Part of a small language model's weights.
Training: a variant of Muon for these matrices, 158M tokens, 4918 steps.
Each number is 200 + 30 x the weight over its row's rms, rounded and kept within 0 to 999. Layers, rows and columns count from 0. The size before them is the row's rms in percent of the matrix's.

# down: layer 2 MLP down (transposed), 1024x256, rms 0.189, rows 611-663, columns 192-255
# up: layer 2 MLP up, 1024x256, rms 0.131, rows 612-663, columns 192-255
down611,098,210,184,213,192,227,205,153,179,157,191,171,232,203,197,202,239,212,173,240,146,176,170,164,213,206,207,222,206,132,154,199,193,208,220,226,190,199,230,174,216,225,195,203,250,205,248,236,214,197,194,207,222,170,238,185,198,152,207,154,234,213,219,226,204
up612,105,186,149,183,204,223,174,172,233,251,176,134,237,233,273,158,189,188,214,170,205,211,196,180,196,204,172,220,192,194,165,221,232,225,212,115,191,242,211,183,223,192,179,186,225,161,182,202,181,176,184,214,224,200,230,257,238,196,182,223,227,183,285,205,193
down612,094,209,234,160,238,161,193,140,165,205,231,244,177,194,187,219,202,143,225,189,197,196,196,146,225,197,214,199,243,232,243,238,180,184,197,225,166,201,235,244,126,223,254,259,226,228,200,261,178,188,210,190,157,211,144,202,194,217,205,171,227,218,158,215,153
up613,098,205,258,186,131,183,174,207,177,237,185,175,214,184,246,206,138,206,191,199,195,192,238,221,183,147,186,230,177,223,145,199,193,142,245,146,219,203,247,178,189,219,204,233,179,182,160,270,158,209,208,223,254,213,243,204,172,253,190,214,202,207,219,196,215
down613,097,191,195,209,202,203,214,131,205,181,187,189,219,208,152,169,228,192,199,208,220,213,241,256,185,103,211,175,203,133,210,255,257,157,171,229,160,209,213,216,200,150,204,251,228,231,169,187,156,191,209,178,180,213,194,164,206,208,196,156,180,178,186,177,222
up614,097,205,233,215,197,142,227,207,180,233,246,178,230,223,157,238,189,238,141,190,184,158,195,209,187,173,199,218,173,128,171,198,171,138,239,215,177,179,243,237,183,169,195,218,215,223,223,186,223,204,179,166,195,210,218,207,213,181,191,162,205,208,223,212,181
down614,087,184,258,250,218,162,202,281,209,212,242,179,196,166,195,174,193,196,145,166,203,259,219,202,166,231,167,166,191,186,139,238,184,194,144,212,207,233,159,136,165,199,203,185,164,215,137,253,193,228,175,238,191,198,227,228,234,232,252,211,226,172,178,161,187
up615,105,221,172,214,216,187,202,212,194,217,186,159,162,172,137,202,172,124,204,158,185,174,174,227,203,170,135,216,188,206,227,188,185,216,252,232,203,153,140,202,148,259,241,209,192,228,203,247,207,171,182,201,169,198,213,195,195,201,203,244,237,172,192,241,251
down615,099,148,163,180,234,154,154,228,162,161,194,245,207,200,196,257,172,160,168,185,163,189,243,236,255,203,187,250,164,195,234,183,217,194,193,237,174,193,224,116,151,166,230,227,179,131,192,182,191,210,277,169,166,192,226,186,182,157,160,212,155,191,230,194,221
up616,102,212,212,170,241,249,211,234,123,175,178,223,143,242,123,201,201,187,222,211,243,210,180,192,230,124,205,189,164,224,185,217,247,199,217,231,233,210,183,195,173,199,180,232,246,143,189,162,189,205,150,185,182,223,181,166,168,267,175,147,201,223,211,254,215
down616,098,229,229,221,184,182,206,191,111,237,211,194,128,217,167,153,169,116,180,225,233,197,198,175,221,204,206,210,193,188,220,218,201,189,200,183,233,214,180,218,217,204,193,204,219,121,217,181,175,229,167,133,200,188,253,179,264,186,213,209,203,223,226,220,241
up617,107,212,217,214,173,209,189,221,173,203,230,215,162,203,229,205,222,171,193,156,231,165,184,239,196,249,172,234,188,230,185,148,249,210,173,165,192,177,209,146,151,243,184,182,263,267,262,184,243,190,208,157,213,150,151,203,249,157,205,138,234,196,218,179,199
down617,112,190,181,252,247,211,213,204,218,210,170,191,216,151,256,218,210,215,160,231,214,182,204,183,211,170,242,206,142,243,187,177,118,187,203,230,185,164,223,217,203,219,182,207,188,178,229,144,207,218,185,218,162,144,166,160,203,215,236,172,139,244,205,240,208
up618,098,208,252,191,184,217,194,183,184,219,168,180,224,214,178,203,174,162,150,188,174,203,226,224,214,222,203,189,254,160,197,134,157,213,242,190,193,219,180,180,214,192,236,220,195,194,194,219,212,129,146,258,121,192,201,135,182,205,206,167,206,214,219,258,192
down618,102,163,193,271,208,240,156,187,222,233,138,227,175,168,216,230,191,221,206,232,180,213,204,216,206,200,176,210,197,204,214,215,148,210,200,170,159,183,209,154,222,172,231,265,194,231,212,186,165,178,134,208,170,183,230,215,231,231,165,184,211,141,197,190,175
up619,096,182,213,205,236,160,191,175,222,188,181,182,162,203,179,210,170,191,246,207,270,189,171,175,185,259,224,185,214,215,155,202,243,192,219,230,210,208,185,183,195,181,196,205,152,238,195,166,194,238,227,157,205,219,217,202,231,154,218,179,213,172,240,219,263
down619,095,178,226,163,174,111,232,193,255,200,138,227,208,202,260,202,253,194,189,235,219,152,187,198,128,162,191,240,268,197,231,214,207,229,153,154,194,196,186,199,218,236,199,183,233,131,249,214,176,218,254,211,175,172,229,244,222,214,182,228,188,159,222,187,221
up620,094,234,182,199,219,201,201,191,218,265,209,189,273,235,206,191,215,186,169,220,169,209,198,152,217,180,192,205,155,248,209,220,163,188,233,215,196,204,181,184,219,207,210,171,216,174,218,171,192,193,150,214,172,194,215,169,240,221,214,206,180,259,272,186,151
down620,097,189,267,227,244,201,258,182,212,231,192,203,237,182,170,217,202,178,210,224,157,187,236,220,137,224,157,238,178,249,225,199,175,271,226,205,253,168,251,237,229,201,116,203,221,203,212,174,167,251,204,198,167,211,183,218,197,133,206,269,214,207,198,229,213
up621,097,203,214,208,189,191,204,220,165,207,198,205,189,209,244,236,185,215,282,218,193,220,241,214,168,235,245,212,209,207,199,164,214,255,204,224,212,206,165,173,191,218,255,226,196,136,197,225,188,173,242,201,186,184,173,239,200,202,198,173,196,181,201,184,230
down621,102,244,241,233,252,168,204,170,156,192,222,270,134,209,231,200,178,195,228,185,181,216,205,205,216,197,178,209,155,152,225,194,230,230,210,210,204,229,237,215,285,208,239,176,252,235,255,205,190,172,231,184,255,194,224,166,212,203,188,222,236,165,244,198,216
up622,102,291,192,196,165,230,240,198,237,223,166,170,252,211,195,220,196,185,185,190,240,198,228,206,172,180,229,209,207,197,195,204,191,189,208,215,229,204,193,204,197,208,159,178,205,179,226,200,192,186,175,258,177,241,167,204,172,192,201,258,223,178,140,167,186
down622,108,185,184,200,180,252,200,233,200,258,195,140,222,225,199,209,196,189,251,213,194,189,212,169,212,191,172,176,188,235,179,184,167,198,158,202,211,220,223,190,211,191,137,191,229,213,137,233,191,175,205,204,200,204,185,234,190,192,156,202,188,181,199,221,188
up623,097,183,157,172,155,169,223,214,185,216,235,200,201,245,178,200,160,242,219,187,177,198,215,141,219,187,242,173,215,204,167,201,234,225,222,191,176,224,148,142,176,204,239,217,252,235,246,179,206,121,171,199,192,171,147,154,218,207,204,236,179,207,142,222,166
down623,100,210,157,167,193,235,186,190,166,208,180,186,182,245,234,185,209,203,215,183,174,197,180,201,178,199,141,210,198,212,171,191,173,234,270,190,112,152,204,143,196,178,166,137,180,188,211,162,198,192,220,135,229,200,178,158,198,212,207,191,246,254,159,196,213
up624,101,193,158,148,215,160,268,209,240,252,177,209,223,225,269,145,212,219,197,216,230,198,217,194,201,167,185,233,193,197,214,168,201,238,214,229,194,180,168,243,196,182,164,176,243,193,222,203,183,184,234,142,242,183,185,257,178,231,188,191,200,145,204,177,208
down624,108,234,163,198,229,173,207,200,214,167,144,197,183,253,174,186,181,220,163,206,204,207,185,208,206,203,191,226,220,204,182,184,204,269,200,180,199,227,181,194,203,183,195,172,188,197,218,193,177,209,242,243,203,263,134,230,174,218,236,122,227,123,213,280,151
up625,094,228,170,203,196,219,213,210,184,229,149,200,183,240,234,221,202,198,239,172,134,156,232,196,240,215,211,185,165,198,181,228,164,169,210,138,229,190,188,164,160,187,175,239,145,175,189,196,210,189,210,156,209,220,168,215,233,229,209,220,223,221,198,182,171
down625,095,180,212,264,181,214,189,221,233,176,277,140,159,208,214,240,230,220,215,245,206,200,231,186,192,220,178,218,203,243,202,286,190,215,225,210,232,256,184,192,187,197,188,197,237,238,172,173,203,239,160,202,180,223,231,189,197,180,186,175,226,139,229,170,221
up626,094,231,187,223,205,211,240,211,195,213,204,241,192,182,240,212,232,174,210,249,223,167,195,242,198,179,202,165,152,244,140,153,216,177,197,215,213,184,244,216,186,224,163,225,176,300,203,202,194,211,195,178,201,188,216,190,228,216,156,195,217,202,153,182,209
down626,099,207,184,226,201,204,140,142,195,231,224,171,185,160,187,179,105,219,173,203,234,190,207,177,206,233,201,216,193,182,123,146,219,221,199,195,193,230,192,169,170,197,214,164,144,184,192,178,199,219,211,230,202,223,204,190,214,189,245,167,208,204,183,217,191
up627,106,185,190,182,238,214,157,219,183,203,220,174,225,224,230,220,230,202,217,203,201,172,197,214,180,211,195,206,250,278,185,201,207,212,170,212,195,199,227,196,162,145,208,188,210,210,177,180,154,259,247,189,164,245,153,245,226,205,226,232,167,205,211,168,223
down627,107,176,179,180,219,222,165,252,155,207,201,195,210,244,149,191,182,206,224,247,158,179,209,186,170,221,177,147,219,235,226,222,206,161,148,207,181,180,184,139,170,176,188,197,177,199,159,200,209,186,250,201,240,217,215,229,194,146,227,203,183,285,248,216,185
up628,103,220,189,205,223,207,284,185,201,203,229,239,232,195,219,200,216,193,207,195,242,207,194,194,220,180,170,208,172,216,216,158,213,182,237,199,203,232,218,216,224,166,182,220,227,192,195,186,197,191,184,277,176,168,212,183,228,178,163,230,204,206,137,186,222
down628,097,178,243,186,105,200,178,196,214,189,209,178,258,214,176,246,211,204,169,166,193,187,181,163,204,225,207,214,224,210,214,191,173,217,209,173,153,190,239,199,166,192,214,209,233,190,181,239,180,193,172,233,227,201,250,216,223,193,222,224,193,147,209,258,237
up629,094,199,196,195,214,232,169,211,200,114,199,220,179,185,207,214,178,224,237,212,204,219,205,266,187,176,236,233,229,223,231,222,154,162,223,161,206,180,211,212,247,212,177,218,203,226,142,225,260,188,163,189,158,223,201,146,219,138,240,159,208,222,179,237,184
down629,091,213,235,192,203,225,173,214,233,136,237,165,191,148,168,189,200,247,185,201,164,162,160,217,165,210,203,210,225,182,199,183,179,202,126,209,190,200,193,190,157,190,133,232,218,208,202,223,205,153,170,228,180,208,218,250,165,179,207,156,135,134,170,221,130
up630,105,201,210,192,228,199,168,243,221,170,211,223,151,200,197,187,189,186,216,234,198,130,256,209,205,181,221,182,230,187,153,172,182,215,263,221,234,231,248,184,212,193,207,188,204,161,185,216,212,211,191,165,209,242,234,176,242,179,235,183,240,152,171,186,198
down630,103,217,231,213,219,242,246,266,215,159,198,256,215,191,108,178,200,145,177,176,164,171,191,254,214,233,146,211,210,170,177,193,204,157,222,182,155,210,229,212,231,190,173,182,122,198,207,197,207,166,197,211,264,202,149,198,169,193,245,179,188,160,208,220,206
up631,098,196,180,215,226,162,187,197,215,212,204,175,188,226,168,186,198,258,197,207,169,141,223,230,200,215,182,259,203,188,202,246,224,212,224,214,236,184,158,227,214,234,208,200,204,167,189,215,166,260,211,189,224,181,163,190,195,211,178,210,217,247,142,190,267
down631,093,193,160,240,195,180,226,208,221,220,164,215,206,191,244,185,141,221,141,238,252,190,203,189,244,189,159,222,183,178,198,191,215,169,269,195,184,169,175,247,187,158,242,178,216,187,200,146,201,191,198,217,175,209,214,234,230,223,187,149,203,248,193,231,164
up632,106,194,172,199,216,175,259,171,179,159,211,167,141,191,252,285,183,183,204,194,225,197,201,178,187,222,198,273,272,181,214,235,220,214,238,174,220,209,222,201,217,221,202,182,185,223,203,228,134,243,202,227,213,211,177,225,205,114,217,191,229,171,210,193,235
down632,105,173,202,214,155,186,185,217,217,259,232,221,142,238,226,192,171,202,172,195,225,230,183,203,209,233,231,203,204,160,219,249,202,196,223,231,198,223,184,183,229,212,219,124,251,173,224,219,205,204,179,187,208,229,159,201,162,201,233,182,181,201,130,155,196
up633,101,182,178,200,207,208,239,176,166,182,231,186,162,230,240,184,237,274,193,221,187,207,174,195,191,201,181,115,200,220,181,206,189,187,168,238,206,251,200,218,214,212,178,181,243,144,190,199,178,144,204,254,188,210,235,223,196,158,223,253,215,151,198,190,155
down633,099,227,182,170,222,200,193,181,165,169,225,184,189,170,162,163,257,149,177,218,210,204,224,256,240,212,163,198,217,196,243,214,192,184,218,196,180,206,208,204,209,209,234,223,174,234,226,250,280,209,191,183,201,242,180,233,191,207,222,181,203,229,190,201,212
up634,102,149,198,226,162,193,235,246,166,175,230,180,259,178,243,163,204,217,177,161,172,206,176,190,199,199,230,151,173,174,241,192,176,258,156,179,176,245,245,182,211,208,156,189,197,152,203,185,199,267,214,226,227,198,168,183,216,201,219,209,182,171,188,205,275
down634,103,219,227,262,209,190,180,175,174,198,206,171,227,212,162,190,193,197,205,190,156,131,215,173,170,233,168,175,215,131,253,223,191,201,229,216,156,149,250,208,176,206,236,189,181,198,230,181,202,241,182,184,175,198,200,181,223,151,200,235,229,225,200,156,210
up635,104,261,253,232,208,181,212,266,210,218,207,232,216,207,194,259,154,242,182,218,233,254,205,183,218,191,126,217,185,219,174,191,217,223,188,206,198,182,240,197,205,194,189,236,152,199,196,194,219,124,225,186,172,228,203,195,200,185,183,199,192,225,209,191,218
down635,093,211,222,179,161,188,193,162,207,188,148,210,161,244,185,182,216,171,205,202,246,199,207,285,249,195,198,184,222,155,203,207,160,190,216,182,196,202,128,267,207,189,221,225,204,240,190,215,185,222,196,224,211,166,187,211,188,198,233,226,167,206,187,212,203
up636,098,173,129,242,207,262,210,208,210,188,248,214,216,213,211,207,224,206,168,194,191,124,172,217,179,167,184,185,152,165,208,179,230,233,217,192,219,217,205,183,197,123,228,221,202,114,241,198,212,242,207,180,155,233,248,166,174,190,180,171,179,236,192,206,190
down636,096,204,226,202,214,178,198,214,182,174,215,214,164,193,162,203,183,238,200,139,171,201,121,185,174,170,237,209,194,187,192,192,213,191,172,202,207,198,217,215,166,180,190,248,150,249,187,131,228,251,203,188,199,145,186,205,268,199,202,194,205,161,216,191,167
up637,104,188,235,194,140,179,181,167,225,217,178,179,240,184,199,221,179,184,188,224,185,189,199,232,193,141,168,209,218,218,185,207,157,175,224,212,253,256,212,204,217,205,137,236,257,212,244,167,192,263,169,175,185,176,198,174,209,172,171,177,194,145,234,268,174
down637,119,213,223,235,152,188,191,199,208,243,200,152,217,195,190,202,188,197,212,282,218,170,211,235,170,169,184,197,172,174,212,245,266,194,217,156,151,170,178,171,201,198,185,235,177,169,288,167,214,218,148,191,217,209,187,212,190,183,177,240,182,186,197,226,154
up638,097,253,212,202,182,181,232,177,260,197,180,169,184,174,193,165,247,204,210,174,199,169,237,217,207,234,207,204,209,236,245,176,209,209,208,254,224,189,226,177,190,210,200,204,165,231,187,184,170,226,189,149,152,182,226,197,178,227,196,211,251,183,159,181,158
down638,090,211,238,167,212,197,203,188,220,207,227,173,151,219,186,174,199,252,185,178,123,204,169,172,198,187,170,223,241,244,214,215,192,178,172,232,193,186,164,203,157,178,209,209,239,241,262,221,201,180,172,254,180,193,184,253,229,242,198,196,184,209,168,232,260
up639,101,214,234,152,185,206,280,164,181,240,185,159,196,224,199,151,236,224,214,259,191,201,240,215,187,250,203,177,263,251,181,141,194,147,236,227,223,207,203,207,183,252,226,166,173,166,208,202,174,197,213,188,184,196,170,226,227,182,227,214,195,172,213,212,193
down639,102,241,217,160,176,217,205,134,228,160,206,202,237,240,172,199,253,211,184,220,217,167,211,228,179,193,244,240,184,205,229,173,245,216,257,183,174,178,207,161,236,181,181,204,182,239,215,213,173,213,167,206,173,228,258,237,226,222,187,183,200,210,193,195,203
up640,098,193,260,217,139,175,194,211,192,175,240,205,204,205,288,155,257,214,177,226,223,231,189,214,170,189,207,245,194,155,219,194,164,173,251,144,193,179,224,207,188,227,215,175,210,205,158,254,204,201,170,198,189,254,200,211,210,176,216,233,183,185,170,190,190
down640,097,164,203,219,245,179,245,201,208,222,173,223,178,149,224,180,146,246,180,163,168,204,165,194,216,246,210,150,217,213,171,187,243,183,190,189,198,202,236,241,261,209,219,229,214,201,230,261,200,203,235,203,223,222,163,176,162,271,203,177,148,196,217,217,218
up641,095,193,220,169,202,239,190,214,203,218,241,188,168,226,209,197,205,174,223,145,244,205,199,112,240,222,123,191,194,178,201,185,211,174,210,152,217,190,192,186,189,223,197,275,186,163,164,224,194,232,166,221,237,190,199,188,207,177,273,212,204,215,195,203,242
down641,098,166,223,195,174,178,195,172,235,200,197,216,194,207,212,208,184,258,184,220,203,184,207,208,208,174,250,176,236,191,227,218,232,228,227,213,188,223,223,227,215,180,230,185,172,190,182,187,206,182,193,259,158,215,190,134,128,241,257,185,169,187,163,167,252
up642,094,161,176,256,199,248,188,200,254,147,188,182,210,206,249,213,174,157,215,181,171,248,215,178,160,183,243,177,189,220,229,181,150,173,232,201,198,188,173,173,228,231,209,215,221,226,211,238,161,168,201,193,202,200,242,209,185,196,190,157,195,165,173,204,236
down642,088,196,197,241,185,221,206,162,163,269,160,211,251,161,182,220,168,227,149,201,165,257,200,222,231,211,198,200,223,178,148,228,196,184,209,251,203,217,245,189,167,209,237,172,173,229,223,187,205,209,205,257,224,203,169,193,198,188,172,172,152,184,219,113,177
up643,096,162,204,173,218,98,182,211,223,224,192,166,168,218,175,208,178,202,206,229,234,187,180,242,237,228,210,221,145,188,158,190,198,188,179,199,134,166,218,196,198,189,166,211,173,230,252,236,209,209,186,165,203,225,233,200,238,220,166,159,211,206,203,255,193
down643,104,198,204,175,237,204,208,249,192,158,255,182,218,246,234,201,218,214,167,214,202,229,207,201,213,213,165,198,216,186,186,230,152,238,161,210,199,182,203,231,200,190,219,230,208,220,191,207,195,170,135,190,180,156,200,180,162,178,176,151,215,220,192,194,177
up644,098,153,243,191,193,238,178,226,168,206,210,230,236,215,204,180,157,211,163,203,203,169,186,175,210,221,154,161,250,210,194,197,245,226,230,176,171,238,178,217,204,205,194,206,212,211,195,224,189,225,175,172,286,210,226,211,147,202,264,233,215,184,246,201,214
down644,101,260,189,180,191,158,175,206,190,205,220,239,192,206,186,203,219,224,175,230,225,171,179,227,212,211,215,219,212,248,240,198,240,197,156,159,206,203,211,215,178,206,186,200,204,217,227,230,173,213,190,189,169,229,168,192,197,205,186,174,152,209,206,236,174
up645,094,188,220,129,209,177,213,212,222,198,263,183,173,191,229,218,200,236,209,184,150,195,172,267,208,187,145,232,218,213,195,172,177,162,166,189,215,206,197,310,219,190,240,150,168,199,232,226,189,228,202,137,202,196,205,168,278,231,199,188,197,216,199,220,192
down645,088,196,234,218,171,167,247,203,210,173,185,224,246,210,163,184,286,181,231,167,243,185,216,169,214,234,196,189,226,223,183,219,219,213,203,219,182,182,222,195,189,157,182,218,192,229,220,126,221,181,190,243,172,207,170,190,203,252,195,213,157,203,162,168,175
up646,105,201,181,184,149,195,266,236,206,204,247,189,198,174,239,156,188,234,200,213,233,223,178,239,309,168,194,200,176,186,219,186,217,177,192,183,168,188,199,226,156,193,243,221,199,204,173,171,183,191,160,154,153,250,175,185,223,256,185,185,220,220,245,231,194
down646,103,235,211,252,230,232,199,233,189,191,200,206,161,176,194,165,212,189,197,136,219,176,209,153,201,240,213,174,252,186,183,239,232,215,190,194,246,178,159,186,180,220,215,224,169,197,222,196,142,193,203,228,210,247,213,232,211,219,150,261,151,193,202,211,203
up647,094,211,224,229,206,213,199,194,218,214,191,253,226,182,170,235,155,196,257,161,220,180,203,202,195,240,243,169,176,187,199,159,238,175,204,210,185,211,213,224,193,218,132,216,207,191,196,176,242,193,183,220,153,177,199,167,173,239,176,181,206,312,187,257,227
down647,096,169,187,188,220,230,209,221,207,169,209,202,188,202,211,89,196,242,177,188,173,160,199,181,201,180,210,175,259,264,210,262,207,207,171,235,190,196,234,158,231,211,204,198,180,144,183,160,208,198,248,185,211,185,206,177,211,221,257,168,250,224,213,185,137
up648,104,209,156,168,225,185,188,250,229,172,183,222,219,179,202,246,202,137,193,197,219,199,258,156,171,201,200,222,230,216,238,218,144,242,163,190,220,230,201,199,227,195,180,172,207,199,226,200,209,184,202,156,183,129,183,227,119,253,161,203,234,229,236,213,163
down648,107,184,207,151,166,221,186,217,193,191,226,231,215,202,202,192,230,155,206,130,135,185,191,178,270,191,260,255,263,208,206,163,133,158,167,160,156,189,206,186,157,202,189,162,171,147,241,167,213,156,202,181,181,190,193,232,218,224,215,188,186,206,193,216,248
up649,101,206,142,243,208,174,200,160,203,200,197,167,165,215,213,175,182,227,180,210,185,169,220,224,196,202,137,230,267,213,198,218,174,184,208,168,199,206,196,192,161,150,231,210,249,198,217,235,240,194,181,186,209,163,207,205,167,193,293,250,167,175,229,192,198
down649,101,165,223,213,152,227,179,188,214,205,143,220,196,208,190,206,233,174,199,187,160,194,158,246,199,213,187,165,192,209,226,246,144,197,208,178,219,189,169,191,162,203,165,213,191,219,188,192,180,202,173,161,228,165,246,232,197,171,213,183,152,238,210,196,217
up650,098,242,186,201,153,229,218,223,192,258,196,168,197,211,182,209,200,234,157,106,188,171,203,159,219,225,202,198,149,227,221,236,201,198,250,202,209,228,200,232,234,189,238,208,220,176,177,202,197,190,169,162,190,191,283,153,164,187,184,236,247,214,204,251,178
down650,102,202,210,181,202,212,204,215,183,201,238,212,277,185,212,199,235,191,194,112,191,193,206,180,181,217,164,222,138,216,191,193,219,135,210,184,161,224,247,185,188,154,173,243,167,197,203,209,204,241,215,219,180,193,198,186,143,219,200,175,226,206,154,166,191
up651,106,192,224,174,181,179,229,213,213,239,202,180,248,253,186,231,240,140,218,218,204,226,211,210,202,186,190,277,195,178,129,156,221,225,215,236,153,205,188,218,233,167,218,157,188,206,222,205,149,236,198,153,147,183,193,185,203,215,206,184,214,230,235,232,244
down651,096,217,183,168,157,218,241,179,211,194,237,270,190,168,214,89,230,166,216,221,193,196,198,219,230,202,235,182,188,173,176,212,215,207,178,200,171,216,195,272,166,241,165,233,180,132,165,203,122,182,220,234,222,179,200,240,232,192,180,235,265,206,168,185,204
up652,098,165,228,194,189,157,185,213,174,145,242,210,184,198,179,175,211,215,197,205,204,139,186,159,229,256,252,238,147,227,174,187,205,130,256,178,207,187,178,158,251,200,214,203,178,204,219,244,207,244,168,167,180,193,209,162,228,253,214,188,216,260,232,176,181
down652,110,239,165,215,191,201,186,201,193,144,216,233,245,212,187,256,213,205,200,196,212,170,191,130,208,183,205,240,235,192,204,187,175,265,175,204,200,210,145,201,175,212,201,245,202,215,236,221,211,158,207,188,155,243,213,192,182,180,186,234,192,210,194,261,225
up653,102,168,175,205,185,212,205,154,135,229,225,283,220,181,241,201,220,213,182,191,174,204,209,208,223,224,218,133,165,187,237,178,140,230,181,166,167,202,143,180,171,264,186,201,212,165,185,224,241,162,146,234,230,212,238,166,204,196,226,257,206,201,112,174,171
down653,088,190,258,183,231,177,205,140,190,169,236,211,199,197,175,136,216,204,191,190,172,232,176,187,179,240,205,220,212,251,223,209,171,155,197,245,191,132,186,160,160,217,195,183,178,249,164,233,223,214,214,150,206,161,233,231,222,158,193,208,204,260,150,212,252
up654,095,136,203,178,154,206,177,194,231,195,226,189,198,158,185,236,134,177,183,204,193,203,215,283,219,213,152,174,156,151,253,163,258,212,185,169,239,171,232,244,227,132,210,167,163,130,250,219,219,167,230,194,203,246,182,177,218,168,226,215,175,179,196,197,157
down654,091,193,211,228,174,171,217,155,185,204,254,179,205,168,229,179,132,151,198,186,163,193,185,235,213,172,232,206,170,225,222,179,143,220,149,201,143,226,185,164,183,192,191,251,178,163,142,195,152,155,177,192,171,197,192,219,239,214,171,221,149,238,179,174,213
up655,098,204,193,144,208,235,233,219,182,164,217,121,249,200,224,249,150,158,160,183,218,195,195,226,158,184,208,224,167,194,216,202,185,202,261,180,156,247,229,181,198,243,196,242,196,210,183,159,172,159,200,157,197,239,150,215,183,223,192,170,192,205,223,198,164
down655,102,264,149,163,178,189,208,228,185,179,227,224,179,229,224,156,166,223,247,245,123,229,136,212,212,186,215,160,177,123,214,222,237,252,180,199,202,176,228,204,217,124,215,169,183,203,255,241,232,248,222,224,230,191,211,260,209,174,146,205,176,220,175,164,204
up656,103,142,171,186,197,238,201,192,204,219,212,161,142,199,159,234,165,178,204,270,243,183,254,279,188,206,198,218,275,207,199,197,190,224,161,217,216,149,184,200,194,233,258,190,234,238,243,266,215,162,273,244,252,206,177,162,198,203,210,199,189,245,201,256,214
down656,108,189,216,208,205,184,202,213,179,218,227,234,203,211,163,251,150,193,233,221,243,142,240,230,215,223,185,173,213,176,153,240,203,198,186,157,203,163,183,157,256,250,212,164,188,205,156,166,227,226,176,201,204,238,168,170,165,202,158,179,205,227,225,199,162
up657,103,173,210,171,222,195,150,241,166,176,197,210,259,185,261,210,204,217,227,230,215,220,241,216,162,159,170,185,180,176,244,166,201,264,218,276,191,209,194,182,168,186,184,219,156,187,112,223,134,188,212,189,200,231,192,219,197,221,183,169,240,224,195,179,186
down657,103,237,239,179,215,220,184,253,201,187,143,214,202,212,195,236,191,202,233,174,166,211,207,189,223,212,217,215,184,190,216,199,212,170,151,172,229,204,189,228,202,185,261,136,162,201,200,206,166,211,248,193,170,215,178,191,199,197,185,204,219,181,141,236,266
up658,092,215,227,212,186,180,140,200,204,159,230,165,205,276,201,191,189,213,154,206,172,209,182,190,174,213,181,167,207,249,236,210,179,158,228,187,184,189,216,221,213,188,196,140,221,174,169,182,213,200,149,165,210,173,201,193,201,199,243,203,195,233,186,218,202
down658,092,210,163,188,225,158,197,166,193,165,177,212,189,177,178,204,214,237,245,200,215,215,215,203,200,234,237,228,149,194,232,274,168,173,194,188,225,236,169,192,190,225,115,243,202,261,268,171,166,229,236,194,247,235,191,202,215,263,161,205,229,207,158,168,147
up659,097,198,171,245,209,219,222,169,189,187,176,170,199,235,217,232,256,159,149,194,245,224,198,209,188,220,208,227,176,214,190,200,171,173,207,226,159,170,181,223,190,206,236,218,196,182,290,165,208,193,180,135,167,194,194,168,217,207,178,189,180,196,186,191,170
down659,100,212,238,280,207,215,174,209,230,176,232,215,229,208,185,170,202,234,227,196,181,227,216,207,194,204,164,203,182,242,228,235,205,175,148,184,205,169,184,166,239,187,203,216,192,225,235,201,220,223,160,220,176,217,236,200,242,206,205,178,237,199,176,152,187
up660,101,148,233,160,198,208,247,234,194,220,200,224,213,203,196,247,205,242,240,205,223,213,175,179,226,164,180,184,179,202,224,154,238,200,221,201,199,227,164,173,203,198,227,188,218,199,198,172,179,194,170,229,180,231,224,230,236,179,158,224,249,200,220,194,206
down660,105,193,224,246,230,205,186,215,265,199,224,206,142,164,229,217,238,246,192,206,127,203,232,287,177,240,192,224,239,236,175,189,185,197,183,233,188,186,209,231,164,256,221,194,213,246,218,197,176,225,248,152,159,178,186,128,177,163,211,192,235,232,218,210,190
up661,098,167,170,171,162,205,184,225,198,221,147,197,197,235,209,179,205,241,205,213,200,223,179,206,173,194,176,205,239,210,227,204,209,242,196,177,273,126,148,149,209,184,205,194,192,209,215,218,202,233,273,242,224,202,180,182,179,203,225,231,154,250,220,254,286
down661,101,206,258,204,223,157,180,212,150,219,220,211,224,187,178,174,220,241,232,285,181,214,219,185,127,196,233,204,167,153,249,199,187,161,199,262,196,181,161,211,190,211,174,208,263,243,202,165,200,195,204,213,167,226,204,185,168,209,157,217,204,219,220,201,274
up662,095,191,162,202,205,186,249,186,225,200,135,197,204,219,251,194,224,206,196,177,229,196,190,198,160,185,166,151,189,163,202,179,191,193,210,176,188,220,231,243,196,283,225,233,255,177,199,197,198,205,198,174,216,168,178,251,226,209,192,240,187,200,172,150,191
down662,089,236,219,161,243,198,200,220,162,182,210,198,267,200,217,175,259,206,184,185,151,188,204,209,224,211,185,211,270,231,194,244,183,179,195,213,197,185,182,162,212,168,209,221,217,198,245,203,137,187,176,210,143,241,213,243,223,169,235,170,232,260,202,231,203
up663,097,231,232,205,208,194,206,205,192,171,224,181,222,192,191,137,220,215,177,152,220,260,178,182,251,185,192,221,156,220,221,242,205,186,237,151,210,149,210,240,192,152,199,189,129,226,180,241,177,227,175,156,155,200,172,200,214,259,277,180,185,203,196,177,197
down663,095,189,203,225,239,236,170,205,141,193,222,222,194,181,224,151,154,224,180,246,223,194,219,281,204,199,216,244,201,240,162,256,225,180,165,214,179,229,167,181,177,290,198,132,226,155,228,127,233,172,200,235,246,202,187,222,196,188,201,242,205,197,202,186,242